Weights of a small transformer language model.
Size: 8 layers, width 384, MLP 1024 SwiGLU, vocabulary 9407, 16.2M parameters.
Training: a variant of Muon for these matrices, 647M tokens, 9879 steps.
Each number is 128 + 32 x the weight over its row's rms, rounded and kept within 0 to 255. Layers, rows and columns count from 0. Numbers have three digits each. The size before them is the row's rms in percent of the matrix's.

# layer 4 MLP gate, 1024x384, rms 0.0375, rows 159-303, columns 96-191
098:134126142161129087155097102140121168128151164114161086084167091140207153158074126135173162137073130082094128131151125133124184176109123128200140116151110134102144151138123154107104142102170155106085072081127171135165102068138100084135127185178086144165116165147150177101129122127129186151
096:110117126090097114102137073154189082095150097110174161127110122126078130060120154113105093093112071153168122154128178167125112106088095170159122149122098111126077150157096111122144176083133057121070078137105169167054138070167153099184157095138114141128182104145180099077117153121123085140
096:123100107125102134153190102184151098142135078157140097123142145121131100057136145095117113127195087143147102203133086091128115138165108161104201149134147098133129137114110126150135174167142098102108108168091113127122157118103116102132070122129099107110197147143133123133122149083099180152
102:097140116145127112116143123136155103111084159140130095156108101154127164105139134125098086108115095125128122064193120147108099154112127162068125202116107115209109128113113118145115149110089112164050133132120100101152108155144129121167127163109099123103148169121185136143123085161152076128
098:136144059133148158130120111137018170141188143147120091091177126168128112157163095157127151130090148056159160052142093165122124177122121118112085151136179141142107087101126101121177151113157081136111096126099153167134105124126164106156112157112137110140132130135070179170149121079121122114
098:091128166137093064136175093103115202153146137071112119142146110148103180118083195113125139129161165146121124185130112060162173146110150062126137082154166112119083129114067150150121065121102099125148111115131167124160136154092164142086130118111126144120144112081069118162098068105167128114
099:208122149169152106092125096135104189096142083138153123185127192157129077155129129150131158136127063151147163103176165127120109147181179097108169158169148114160125164163102148134156159120121146078114164149095162144120133044152089135060156140172142113090146131192133066165139154118183145109
098:130114035108142122098141151090149154138120171075112173104105158151129079179069143140099094142110142179124160150136124168100165100126095123183111125125126099058121104079054114056153118132110147128201128137119084135177098111174177158172143152122099144176145098106118072146056132200179076102
097:077118152198144079133145125089147182183111110124170116126142144106097083178134094097130091145154189150117133101133122151156142141105135117135193163138104104111161143111086148138118170153193127064181181108167132163191174158075155142173120092140169183134139164163104125118147108099109183146
100:125150139107145129076159117114105137105171061107163144158122103141101196121145112145121087114113142141124148071097101183097160142123146113127138155127165118119151106124094120082144123149128059085155094091104135204128136116181143184086099127057171093081123145126157158142106101163123126126
103:138132179140090119173164192179138110105169050159128096175153098068120181129105117133100115106076139130140124113150138122129092177096093122079070152134075107116114158099139148006151052168109157160116102171120159137131161148143159137092140157092157176169193166151172098169147184135070093087
103:069137105169076125107172173116156166174170134086131119143161112111118160122135077119168129141155154134138114204166136080158109158149142083081142200102084167091134110091126127074106098168117125112122116136115090133111120142139087157118147107133143115170145104090110090110089176208129132109
100:175112146068039089162179136074112127095102158139136157113131071176164099087165097138107143115113085134123220085134117163146086096131151179151127200137146140110148081122109110075153150127100090177084125144146077129095136130114104106099048100094095199076148087152070135130090177171097190130
102:121099090144200143184146140189127129167150085111087103153108128126172140134131125122141159121165144143199178141135209132071148103158146155104115094154093104092115146123120144120081135108154135102155097139128125157096099095126088180208086124136103098057159089115099101076121178132121118094
096:048119144139148100155110144138145125160132150099125178186106075147122085071134115152148093108088129070132143136112127148169084164152118209064152141102123172161170166125137119093203126174135124127143134149148129078078121141133126126128115111120136131146114173183161099150140141104179145127
103:119175109098150169106115150132140150158099092137148136114069132125154153123129181148095124118066104119139152077103152161101206104134124099136107184133082161134140137104104098151132100104135119124100121098117145103123110087152123090168127137178175152070107104182172113129165120162076139097
101:155114125104114135106134131112086107156155098055188140194175127105105115058140097087104094166098124130094136154130122161113098121164165145100097137143133155184156129135117130161145152131133147154141140160170177192104119134099097180187156092084149130100143102096111175104169125079145111138
103:171098160185128101082168131089144092179130083099131153183116122078148143069180127138095137132095113120103090190105069144138138140159152169104076158077141132155077188182140093132137123137110134116068148144065127079135095127133201162124070099198065148174106095086139139143044220138129088140
094:084090118100129157162117103122171124165115139123135097138117104121117132145149163106093141087103132181138110114177104143081107115126132108145159054122111130156175118157103089082087122155150127170163131106095176122103064205093109136165148112155146162145100040155123186129085198155146127102
099:166156127166102079111116105136129153110107123115155070139143102100163088177150140114158115131150105105134135120145093106120162064138101143097134162041112061093111152104132114133173161098166139153131142134096104103138101138121142119118130076122146102137105091145092153135080083057109111154
099:130142070102096092159121172125160112177131099124166122178128098107145146140161102155102102135149103111127153141127160143150156115220118098141155183128160139095143119130116075119153159132115138121138120133173108073171111124128141147166129106078164111118152197102113166207097125094100143198
085:143131126171118106104071109169107144185181077103163107141096181150100089136112058107131099131174137217127119147169171126134138120128163133133181105189169200136159138111140082131134158116119103146149086034067177103145091118120124193173115095127188180171162137071120124151074142072100070133
096:104147088166138155153117145157117152101163135171187115192158123146090142109178190104149157153190095137122162139115107127129087099138088118133120189139151129119176106123170081106109115166175143092140154128140141164162131118147161138159153095122156095155130101166080162171085083105162159136
101:156191117141090147122223150121090150112181115042136060154146161120102139156073201127116110068113161147118077127090109117182169139138139142143176106098148084123103147156117152120135111161159117179098129109111179092115139124169156125117121163093156112165099062132170145160140163165087060161
096:118112174131094078091054122118135117127120101117094130153129136040096131058102107111153138132106129079097112169102092114139121089181154131161128166128155122161130143164167203147097109146087101070156123105103125129169118139117202148139136123092124121068109098138082174171154085070087109037
101:158100095177151174135084194112134183064139118138136121122146130102106180166103118208147115115133129092127145122109142134104148168148078149152152146131119139079092071177080130076181110146181056093120174105087159152180210143134168145103163104110105142139049121177137170161161118115100164190
099:135083121090102165147122153153062076125144199098128125105151107173169155175104123118162165141086132085140133104107142094165147103160140168091110144136164144094122115119137084120147101182102132147153184197133164162133133128100127133132214126155077123126149168161116078111122089174112136059
100:097127183137090181111138095121106139112180138114124090121123091075174133122124180117145124163131188110095082159060117081130116130156185158151158137121145145110122086103098139171081170128155135088124109119144162061111169149157121165163105118200128146069142088128124160109153163104173091079
093:050087104112077168121191081156122125096144122175070108097139119084138119093105105153094124158129105101092089153146073171113088142158166138139148172146155107084112109187137130121103122082135063186099161160163118150175133111143149123208193128096091160129108078158127191133173141175140166138
099:110168140132177117083137126206176164161117110143105081125144148070136114117137108189111106194180148113141120167129146184130122076119131115103163124087124108137127152087077186086086110135133138088168097119083103226142168121094091133130121103088055175110195142113061125074142157060091132139
099:106122089153127083112097107115139158151097103166092096118095115102108146075109125146157137149125201176087168161165122160111092180105164132098163106107106118113124117135114156132083158113108117141124059102107155154200117129100104104114107078136109065151155128086153138141178161152149138152
097:133171153097104074091078097079153144121086099140185113118139133089142086151135145135154120152091128142170170141131114082130124117068139122150117138169130166085106111136072103104080139139115141143177140100092104116131169107158156100102063103083096127094117145187225100184117094156162137173
102:075162150089071075097091144149167099104080108088119143152143102093126178145135110069122125163113134085102154175179096113114144127128142157124052096151124128143138141128145081068092087126139134112141181146123116151144088120161110064085074120138113114137147098131091166104089090198142162137
099:114141159121144155094073128140114176142089119094138131150110144089122114106115094121106110124100119096096136147163193133134124082154186143107113189113146107101139153080190090108127134123188143157135103124123087199085130149148132120162188124125152105082113193139077146137149184150126110098
105:147132110089110116149168114160107103141105082137124175145097114137093170126097099099146123133107152065163128144151136108116137190127149134131103105044112103108150156119175174105089115156112163116099173104144142156123160070135118132083136093125071124109090086170101155138119120138111103098
099:175128105149120145140182118050196127126098111116100127123081093139103157116148121107157092116113092142182090111136080174156126157161100125141134109176083131133076145140132112089142178115122149127088154026075100044142160101139137103109161127053106122121115152135107153077159092191146103095
106:196084177156087108102185144133178140129146149185203141111098099139157137159150132173117113118097178052157177143125106120098111110132105180148125196103082088169120149135211120071139140137108081144179105106166095112146106067113126145195192150131177109125073135140168130103128159139109144160
103:111140139136147087117146079091098109101195144084159114110115134130063141103094153116149154126111126136040163098136073165134143102179164169094133119131089109130121167151126080152087078143127176070094151124071136110092143133140110132130168139159127084114168111117110100131121121135054190070
095:176133114135102095107131131135167144162111123196078118175143143144121112100098184082122111128088098146125105176097119082153109064088145115059102087160077146207137140117092126140140135112116121094112065115113104109180072126162149124088156107088134167165168143173102135087106111131124118110
101:090125110085098104082107128101132154110165131149153099143167086136141066122129174121178142119170158120114158106085137148114214160129143109100187122116143154143135126131073129144102119152196180084162137138130143137165122120104187125091161096085150130125151093179200165107077109137186111131
101:148131109141147117170155101109130104155199130180189168137135119127157118139135162119130152105085144076100155144166208104131094138130171111143070154180109126102121124181207102101158089120112142102102150177050128178078101088114137099148134162176117152108124174168139095190125189105136122111
102:183113158068152169116113143092159114083122117115134125180129191109102108108129128113064086109088130215154150099161171127102091142133120161117070113133168087081101088176096105169096117191196098140119188163171119150126127132155130132167115103142136137132111101046099160149157169171171145145
098:091143153081148164128136166155172148178196110179179128139123034088129167201089151087078119102134062114170144095135173146091127089123192068148114176102068148126135147131078129186130146094148133100110104133141151076119114099131123161155043131125154091092149116152178074116117083142127091125
099:144101132151129117110107134145178101125133108214116094112118170096129119110107065112157079150066126153152115134162138098083110169176115134108123125088194114129105193096085130161143098121098165105155163123046124149105074110144110144119079156121095163142149103180150084129088135169083102174
098:143110056139080162156170121144115106065138124126173185139170074087157167104099085146162167130132164130097141120120147072122131115122144093100081078062078182133118163064071112137169113151157164143114114140128186145141098109123122120065124167091088115117132144134161137120112093089102153118
099:139106130166136165108163062150166133130123094120116116087128113187143103114106121124101093157165121143100128168111155174138105129102110095116156105102163163123104102147133136146138127133152155099092190128128177130145160159140127157111123179165202104199141079080091106106155126146162113132
101:105164093075107138118149145140146090131106059125140136074157100128106125122159131095138109114158209118078170144174119119138196178061161091148112131125194112098121084166096133064120103186061143060082120115098142069236129119148113163163107128118129089229163172141147147138126177123156130115
104:133124127102136105128157125089145142115138139081096157072111176119150112154133047149141128142162128112092089142063069088135124090145144152077126126102187128138174089125148132128147148090140120167137128076143126076081106157163037114115105136123167134117191136186146161145125087114120174100
108:121161213132104164124111122183207167136095161144122103069119166130147106099147072125176073124141109172098084163177135155120060167102188151104089154122094135175133076151128164102136170131179105162086159109084138111124171128109116185187161103154115137110156125134112162119151066103077142098
097:109142175145113160153109129188106135121175091133152127097176136165142129111127161162119176113118095151121142174156214112169093173094145133090116108105143012190092127103137125141102094147155130104102145090124138155119201179100139106126094184118143105138081144128178188124145088135147116123
089:101121178091090112119117118108107119124076118206104081158115167148160106045162102076079143082150145132093141131081114135115149131091149141127142125115140107155170116146121166065128106144145130082115096162111122117107113117050073091156114114104128123135134147170091145147132128167134112133
100:154165139161208132113123128152093183169156146102095106178129097162184159107108074122121074124115096123132146127089124091151145083149075067160169129153142141122074168147139114198144167124106175167140104070133124093120162086098176084163107177148095130081174144093125117141104110109122125166
102:171133099164102139105109095125141161109102115121167136134137093112169147111125141104208172143115172132130152105160051167117122117135126139115140100092117155082084131163054145120097077140084120138118113157121150099157122112120089150072184171116116073115123165147123148126107103140089149150
102:130160137120202101196109112148126172179201138132109114176095082117134185130060083095123111074170135095121098082157096125095062069109162169104135109127158170105138157103123151046139070137104082198068137127096154082119153107082099136141114127059136103177110192118181144173169127207137123140
103:155102136111102173172088106148115126097128167167121170074138120060132121126115120095140115137099073129160174099112098122117142169140098163114152158153097155139181152139100102090134147105120129098140120118151189179132143141194132108132169124143132138140115152133080081103161147161140155111
072:155111145138138130102134107117144115091158134140139123097096128094153169137114179157162228128133117106128102133110176116136117149132119124114209122179157132116110172176160085188129132116088148087088093127132108103165104161088114062070129168143125118123133161198092144161151131128108101141
104:188126121099138171116132110112154120085149147141140103142106140166198083162121112171124152133113064130138144098171131124166150116175090147091156115112135060135111178096063124118168145102103095147122119107077144090144149163155110113153191111083162133113108085141111162151171092086101180138
100:123147131112129116136130119101130161190158149101128158090138136154146166157134102147123067113100117145081181119155111203081125101153128147090098080121087205135133132037155128123164122136083152137120090173094111122082183125074158173089095141153132126130124133154141136101150130064163149161
105:134115102171108162177173111145157154120162166182159143136125169139187128170143143126125161144125140136149056086105146145163137118124149145168107140132172144094141167094164156122136195092143130119124113178112217151116110151105090183162195151131102148075113085211147099136123122058157110177
103:115134169169210106148143104111176078152078140122114136120115169145174141158070147092141138089140182141170172066116136100121176141138099133159144123078166108135092101091115179135125127135124133143172106180158149080105160202089182171105174108096121130094144177148069209145108123148139188105
100:166112138141167067009132153061111193190126155138090150162141095119151140110173096085149126144128118151166081098181125099074210079137148122160128104155122099122099138166143169083089161106103133168126102148099137088201138140105155153114170113080187114115119106162165126118143122198092190127
103:080158131155105123148172184127121093105106123099146116162168114161126237128116119134155181101112104087102146118144113133132153148178137143123121112096101135125136099144093100097091115102146096114122139122093146172102140136067108089094155128112161152172164133148150097117121165134101152171
100:069124145100153100135126129121160088156103099109186092126125177127077092127162120105067148137126139098129124099106104091107087088109131141122125171093099119179139123099134132143149173121151160118184071168122071177105093179136150129172119103125105148174067109150113122077047142141139099179
102:118123082068098124116094111167157102071043121123168086110161118106148093082164124116188096129085170075123122122158141144097125071112107122133143135118180135162073137117129091110120133098140138116080111115172073129125130081143143157160123180118092168154133128093079138163101143104077148064
100:084105107151083136137114087177136115130156138117053128127167196157158121044125188151113163131159133093158132139129097183093094128103123130157116137107154111125115141106093173101157129147131118195171114066101104155114087143142112106040151124057138133168112197144140149108150102067116138155
100:120137127091106180143081120154070117185087158148042106131171115160119180103094166113097139137108170139197119162138072103096146110125157109155141054086150160103119160151097067148085120171126122159135134122120144130146157137172106075134086131172139155096106210128139103132092098139103137126
106:100179125122085116118136150156161129135099123111111114103122117156162151153088143109113123126105156123131104089151167118108075108158050054103108174110180093116152138138101092095061144057127077069078112129111076124124117095149130173137103107103205150136122138130087076116133061084149120174
100:111141124098130138081087154144153137141101142122136152130128121122107098173128080106195103170088168181129207111176097155109119093107097142100082208136142094068136090150108116105188050095169151107173080131196155074108173117079152163104121145135119130119141138117083181083121147095135115156
099:117106152085157134144148145112155138172200124085134169136117114081112131074104132168067068096098154100136179120213101144112180148151131095081137177103099179121067099120059165144164143102164143138138035146151176128166107139130099119122076168117071127119128151143091093125113082117164090150
103:155070198123125188088134061096123116159113134124165108141080085116106174081130127110123154096159118130116166119099163093097108107146184116156147113180074160088121167083124082103175163053105115147130200118152174121138174114108154075188169117135110153095112108075137148095094069170084126190
097:164157094102100148126130110113096115122143113118150125138127188107140166116179127092101095118144109146082156080108174120143126127106175173096095170123118146156114162155122158161122108179146134180085181076131167122126048105162100109170094098093134186127094139124103136100058095125094092122
107:117153104152111122128139137092077137113139172123117183149130148073107113132187126113122188102127178121143164115121094142157171151054074135097155184156104090160134108133114162133156103162100050113126145106113050198104115146082119069119105100090132156137183095120100166096110105152193170125
104:203137076146090148167096132138087100133133119158152132121129143149080168112139117120113108148126192116087132159128130134096116084109118147113130175146107127174079122074029148171134080159115064176174198085141069133106127129108095136088136109161208134081116198149155162093128102105096165115
107:074198103129132141072168149126138193102139181140133171138090145067140131151131151067077121082097122122097088172169099171118179139109137112130117151145116089123114142099062094167132083063113067111121111068122185176134087135097175108107159148147138140116183139120126127093048121110187141079
094:156147102131156169139118180132107133185170125114137125091129071137103138139117154125111159141136145133147153176101117150074147171139166140136154146116140148083142095133093134157198154089164172149081128147149119164108155062095171095148095158105119192151175103165131118092100140113112148051
104:128105124156109172125156072175128107135129146128135162156112145127132140099098082106113197034121064126152160149106113098140049116167223151082168120088120126145092133103146104050129134137112161126147100127166133111154107141140087103130141152190181150127035149141069178093109128156079133141
097:156077161089106144127095118138158147177116185194089148174135146126124091135088131147111152088094105112170040163101152085114087086103116126159133085121151133175087100129131089146095066090141141073132149127118120077191124140118133103171055149149150113164134095097117114102114115097155087106
102:100145123066120125121155159093128126157060167093085123175054082130162146137115149104127078158145095167137150107125117151186141118117211105112136112133130089165130195115114172148144067107157066121094158135112118112163085150056127149155112124106140090129117099179167137105109096150120132130
100:107136189144136142131110080163134084172141181092122118129089105133110138104220109118143108131080160151125124172106132080120132176124165091093160133079179140105144115147152079078176169167153118076101191098144100118211139084133121153164110093155151121104170123143156141056173155141114160115
115:081105109120084141148108126157186104129147120135102120143087099100156125129139123140082079104108122104157127102183073109108133153155198134122164174116148105149141152128135104114126133173063134099088137160108112136148120180173165057128143162061117090150106110098055106101112133168120123123
099:152141145189140070118105219134131177076124125124161047115109135130137065156067107118154182106174082143133106107157154200136169165097129173116149131191153063085148156100098090132147085151105110164178147098148095105092206136175083040143127138105166155085084166154172075106167162186154145151
100:121183099142169151144184141164095115131090149141163046123178111144172213111133088138142106094155096192082125202082081147079129123135156135159140136098156150130131129145095164119164147085180137117119099083133143132114110148198121153098132165209044159115123191124082122110146128129149159085
099:089118025126131097110150163153138114145180092078113162093063149122105086171135074136103172136157109075133150103123116095139225126092161067119143133117149139141116117168130131142126100117115129161127174116127121184125169133167145058073095166150142146063110108114174164126160147129136180147
095:097165074086120087148171151184141112051106081189162085106121098109087065103110140182131144117121091110155127192172119187121112091126145090107066178222190098141105147167137105169109048119103140098177105160126073126166139137155092091107122121129162110089123109151132111144137074191097119119
099:189110119071107136140116149051157148146140116094173118117131128151064119163145080120152104155134155116177116104082171129157097099138098165137120110093125163127170078109086104139104154128137132104056121142101149176073163123125142087109110088092104156144095122098063115111062170156126096118
102:116104085137101117159118119169157110145150068145131081098159128121105061140109131070152110086095134177112088145107156170105181116152140126149114147109141149092112117092103107198086095079154126125154142158123180163117167084150113138127081121118175154134085071133147173127128098097141156128
100:161113107137082150124117130149104047176067116118083167062082109151138165144154154104062084094064123116130146158141110166141116134080132111184058140128172079140136130120092153056138111133131101146116074163117112131128143152142097124145154200169133125124155151165090132136128121136174119165
098:187172145082167142131143135147153113167150110056127124171102099096146120091059166099143160080134104115191148127137151097135117143151135070133084108175138115137127035111124158161174119108158169119108118113208143097126149141132150130200147066082147106151221079111156072144104139123099124106
107:170129105097101090105154080150136113060094066065141166157070136146106183083142173128138109136132099101102190167145184131094100156077109167086052124164145168147110145124162130064124096142125058160136145053117155174131112122060154123164144140174114122140107182137158153080130177126116122176
107:129130116137136083118157085189112176122089142130124121087136118090111088093118151115120100075131126124146093086128113106092117172104124150102106130151107146157169173148117107105177108159176109118171160104138127135147136198080141194179053141153032124105119149209134176184134165130133145111
103:103137141040169128157107151073179143141143109090166140160149138106113100114164178189131204146171144128123110140145177139113087081165174162198074103142091102115163070132114107134130145072119124082163153180138123061103111115082149123183043128147072107128174115133078171193108105176140213139
097:200101075108087113119178150120207113140103120137137080184146080097186137152111136150166119132078132207113080155134091169165089140158166076145111172118104127111138163134164118133125111112108105157146087112132126195130146108166134091129143150147119149155153169102113138140160061112133124093
102:113186146125171071083148135133109146150110131203182134141132104081138117146095077064080120137084140106120122091085148150161138110198158094088095151120128177118113147099153120076119111175088165171145161108105134197095097129173146149103097134143141076129160115117096131187116126158129097108
100:116121119092153173143087110125195134147125150115126131142162147094177119191123133166110112170109119105120084141112082127088113151080181118149125109174075156133190107107079182123129106092162099080099130112142192143155134122149176188132151127099141168101062093177160172176126080127073135168
102:129158157095136141098166071196130092119143144132124134104076077136151132101133101174100061099122130132121115167088166181106185175078142063175121109110094176184079112112083130129107097166094093116122145074162107093156141129142129145115136150101165120114177175129130104084041152136146147101
101:146184140100127190078206170122136116105113155113127203107127113142118109154076124151159146106149090136101114185115078140153106121117198119060111108076104136174066062102103074162140162139118082108134127120115155119126124180143184111117140166102173167168106116152132078160171138145177138088
098:104114139149150112103086100110157159141143083158128189104061116131099106124107112111150140182133151138098088158137113140146164140073167099211083163120118146118123138164142111117128136111131121133128134107176122143076130125163115162072155148122090134143131128165161098158155162098102095076
102:181129124093150075104107142138117092148121161132125088132146173124187131138126124180120056101138122134108132123119097167138126104126138147095140103117200152165170165126147123186106101049065080142181125125144147122165120184134098091117147164156116084154149088068093133093180115118143131138
101:114154100151103157136094148068151082192119123097130106103093140102124095127055203120100176129130145186129140144094068128116074159084094114089136138140103163156130164135135131137058096130159108138109123142130188174102053082084149089123074124130126099124090157144121063118138131089193135104
097:149156089144156113183113118172097089102105141119159136102137107078164145091149148048104147114141147192158138153098068149097073163142135107148134163142137089119158126102126131184119143133159147114209139121124152063149177163129094068086137129166121179047099119174126161118097113171078143128
098:100146123152104117050138135147122182109121142085147154138072097116226140130111140158144072099083109171081163112112109081096128080155179110171110118177140101152142129066064154109156089102152100081141170148141135093091114129125042178136156101134159154169187159208052136087100120172160112108
104:119114148126126103127151126123070115104114093215099056141122154158119081123144123083201112051145102141139108140204110076145130135150150063087163188156069170110079110114103163115100153125116106145072094050132112187067157104144155135163147103079169132145126085151131163122157176123136159115
099:135089114107073103152148094077140122117096102162121140124155118180142080075098155131092145144114157130144132049150151067133129112148120169122116091141146134132153123087178086121102093111148109158108111066069096152169110149154113136139109120124172132144112131123121100109121107089149172142
101:134106085131105085110137128086063104133145164124119144145139081095136175125112116107114149180149098100123148148121147112126170127131128186094119123131082074136087127090156106140146107173127091132171114119169127095176131103128127145099156113138117087128133125222120099143114127045159188093
114:108104105117131170055147176085101127160133132129125126112120113103125084147162094182087116146073193111101124162150096164159134143117101107105132172092087136142178137117181190106207116032173172097067150180146172174147124106120146151114131114110117063153116167195123078112142113109126159169
096:081161104120109131161076107145128112136117071120130097158097100122105104142135195085100122065154111117106138147159182085128184113107212086088107148109121086103080107123141117201163153140130168094137134138102101121174155114133124152103117181144178112097149175091103197127102083124112091141
094:153163138118131152111154127088129112145114078159102113162103116107212120127067179147134134104107096066099115154155127090145124128135179153118139147110169130143120101099120124155083115158164155150134105102146137066097067150126178186108128150111113118112146179101094121152064126148175117152
097:153155136167152126127127136146182121168115124183129151115129079073187094143107091107134203074153095147133116128110121071174117094128206066164137136158110172131111128153140149140100162082151140185155107135191104109153124119138174157088103112184083123136122136120171168124103161117084166076
095:179122124100145120086116090134090078089161090082079114136207137117153159141101134228080141171179133106149101169156133105093148126135109067164144153066190101114111147088092156158134070114153091139092140161124144172126091050107171129128094111137117111089078109121172117185104116198148135108
099:180137195104140123154148142188113128161115143106106139099141104145108052095103123148147133162125168149186182149123164112116112139100216116127116109145118141127105141099168104088120138128081118143123181182099117119102130159124085157145161107129086043106208200119138114118116032175110110164
109:143049094150197152142114145141147162146133127151197095135166154134114177218114093126106096166124121149033037136112104149166110141114161135136112103092061119111133126118171099107087184147084179067139116146088111154127131142058205138144146117120150144087124134127152176120068075187098162160
104:199166160077147152149105149100111166139107092145079145155105105092137116128142106134119106112114148120167059146124106137189110131121182112184091145170183102149129059135115116101065112116099151089118117113187157165129124140122131170147142123155142129159147101124082161134130180105094139077
097:124141192148138104119141171179131112182157174116145124190195141193137172127085119135066037137126079097105116168112179124138161110145160143119104159153107229160102127122147159101149139110152107195164137164108121115099164163175136090187127118093087177125146153124124147180103154089167078134
107:155107148113140070150125130066084129147139151151209141148165153124122142157125194128153159072121157167161107143178141021111111131143167095104110109095068151103131142143124080142113148073157220128160164128188135121163071129100142138129105124039176112089114110131138141087134117131120170134
095:157100135098128199146195103101090099160171116142112141157118119116103148177103119153097063196133116119098188088090112095139146099126126100182103138128112136164105172055140158144147097134172105198114151119106103104079065106106111158128113209074128097118134123057127114122102121138135114094
095:054173084137123133081130085106117083171140154125181103143158180139144093123174173111090124156084104114119161097120145176111119200059119192116108104128119158155144149171152118103103110175112158092122126121111158102168122086096115158119094096196115170110108153130153114146135125098184120105
097:210127112126063194111071133109166114168107141126197100144108102136159085083155126136100126089144113084135109145160117171161094101129094117109103131131108146107108095117139147154120143118142051138162075109187082112111122108128086127078120123162091115147157168156132173128131110106205168132
110:138076093119146152151090183067117148120111123080117143082091180140046168158152159150135110152115122153093127172158107143154139130100197140161121185095125143127099077134115152169104144114101111119110147092132157167123116156105178102107182132073125129106152112115126110120131082074145142106
097:140164185182141082061154152140150152098158089176117137111086107171102101171030168137092108131135154129146078110107150147057119098111115188085087131143146129113133144130123145140171105130079098138132104069080136119158142174107165112156115116093173144173155091133136127071038130151164118110
108:137116143141096058139193095130166093169166137134139087152082161136161131134142167094099169165132108122125117126169147141140151152133152153147061164124102108140138157069149101060113121161107123095134150084114093121203120097127165077118161092148150144175110093124185156157066121180154150087
099:103175134105151161058065157160140100113116097121082116193113096050083103060102129106131105067099141145149176123149151154134147064071116147117118165140168110118154134154059095180118130091152130099142082125154150164134083106141109129135116145198133167104062072118096089116098108110169180130
097:133137087115143136103163112166109131126061086144132120082151110137128115206123106173120117125114122116147132058111097143141091154109107130133167133156100161140138162145157155148133103132063133179170116124114127107149097161150049212145176195178156131086133207158156141145127103166124097128
103:186144172114135129099197124114132131160117132097098150121125110106098170087131070129168185132118121154221092115125152084145134142180074085171095132185094078124131117091103151122111138129080150123048146080170144098149092141122147073083135097121147162123154082107082135097101115138117114169
100:152168089184112114172124113152163092156139160126180191096109171117135105171136130161090117134130116188107142216081110079129141137149079162125132151122117179149162151057160110115123177109125097065167169158133122156119071096117172145102144076160123123190173081170165098110160090143089161062
102:133128113149151136123177151202086144125108118145121119114084126143111091155102130126122090120126172117124127142121131171144144076121132163121128152122111155057161143143115116150121122081117073085106126156140127126081210113143158126138123124135131166101135088146102071106111146134085121149
097:138167144119130026145126075119147121118075110095061148119060148108104106149110178126094144132095089105119105128179091138136095132133068109102181141121126089114058097146095167123137110158121072146159199081094134080115116097155060107175090164181098141134134116084058173135107092181070073129
098:075100165066075145098079148097192080148151154181177129086115130054089097126073158070169164132099147142128118117197179123128120070145164151127102075126121180104103147124095077118125107121097193131139128084154137111118062138127060115152114125143150155136147063125142119105072150087129145104
106:118165085087120135118121108139107155105092154107077169105108178128174144145142133150161139090102115072070108058106091175172102112150092107089136131083167109168160122139074174126103177169084069175102139110135156169120119100124158094115118153095091090141119129108076112164107139159134115098
103:128092079136092100122082219194140161157062124106137113106190152134112058125120159107106084104136163142107171087124114109117080151148115136117103120118164061135140098199155119127162179119104093137157127072117162050146117102178168129154149168112166121143093093145134140125141144164079134144
106:130127094089095140113194119156107090123179157089089126094112164050139180131072114123130124146158132117163153115083173145134047156173089125129127072124119088121210131157098106127186127171175093119113102203137137114179111131089115139137104162153079123105103067154197088092100160152155114123
102:162125137115065152124125141140160156150132141127108088139109181192185181116125163135075166053076122141190126206115162143105104085130154081106107115192008096165093112133143122144085088085162119118170124171092148099110080130139117123144137128158154151130106151150079136114179178136083177123
100:153129207149181145158120176210087109129143105182134163095111163119129129179097115095129115155109092207152116150102107135141140149067142097206203208141111140126119195157127116053154122147144122098134132145170117054087146157117143140135135144130147182118154106175126132133158158132151169138
097:116100068115143126125140101101188121128078109201147086130111122124114141163084170105107243113112107162136163100131138107187119104144133144061090101159082142063091149091102129067143122141081171112073128132109085067112150134201164140138164108153149128117169141146137156120088149148123133145
096:110158117126198156096146105151124112093134166146154153083143132083072153173090119129083113139111107082131125135069168103148137115168156091123124145232187117114173130159085128127126130121099127145101121130121097155131103151135186123085094096132084091083176165071175174125110121140148110080
105:159116119154160135131089161102101187126124152147122136162126163165109127165124130171124107111160109117089077144136146090112189134126129095105101133131141146126141091132067067136115089125100066082110110152081110105180134118174157121127095137171136185107116142097125112164151161124038148114
094:121122143103080162101177193170133133158151116078136169071120114119088088154117120173153186159050131102088101120078158144145162121178100171136152149159109141117091139164083135139169116122111179102112172153081093110168130165143107105140127141153131115091116109113071112177165088146173130184
101:121115192150105149173146134086110156136130118087134129128145150096124111079120167110161179080182095127066131056197156094169158128136121099072066127162111108107138152132103117122141092063144146182137092049151101172134109144121076199094199180134120104107125089108135079090149200132138084079
100:128080080158088137126141130126116115123100102087077142098066151145151177111084122152116148136170101089084106097154122181098060178101163099181101143148173117082153090125138085081112146195112165147112128159123132135085146144133148139118123089104154171127073164157140132126087159136115143154
097:133194102100247121124128137126158147147109121119112111126107098141094147130169168088142096157172141114159129118166175149179172044135183143099129158120159108183138105158117137155123175079157149114074106156123114158120134088111172101198084162145158159100139154110130115097107132081165080098
093:108122114122174096091187144119111140130100117108099145132178099089149142117200131121129142157145117140160064106068169099161118103128124111092161129116123154110115092158125167059171081150134120182130190131157164133142127184117082144129208077185182149139126093137097138079030137151098118135
102:082163150111100102167104140145129157128085122076116074062139134182082115106163126107132126094173134068090083148118065119080133187161140132125087102143118087191101177081134119114125076187097092157063132104198108145130136110107111161128156139147127176128130152112142135144147119184186092128
092:194083153181097073140070116143170214087133095097104175172048101166110153094118131126013164151169118116096137106142123162135107109111110149110172066134120069140153113087170121148158122077131067153143154101115136072107126176115095163156035160207084092136168147148155152171121100131173177104
104:129140169209073108113146092102117135150163098082157130096149079148127043176118157084113111177138170134126166106098143162108117164110129081117149161155174084161092181179084092144057106140114088137119081210111059120145208128113156106179079105134082126119085119107133106144118142151198136189
102:168139112119116147126161102087211158125116126125088147173115127081143187091080104075105127052125165062142189120152085137142136102140151060127161064157140153137147125102146073103167161109142191173090117094110156136119140116131124135161167150126112121106118132137092097180123202131076178174
101:099122146138133119099155135137133164146130121143109180141198149112130110093178141139106189066088118164143166151124081114082102121160118147163129180160126176083114178161134075067171155140128084055096142146071085125168136167197138157103141138152139104116161086146137091104139099162126161101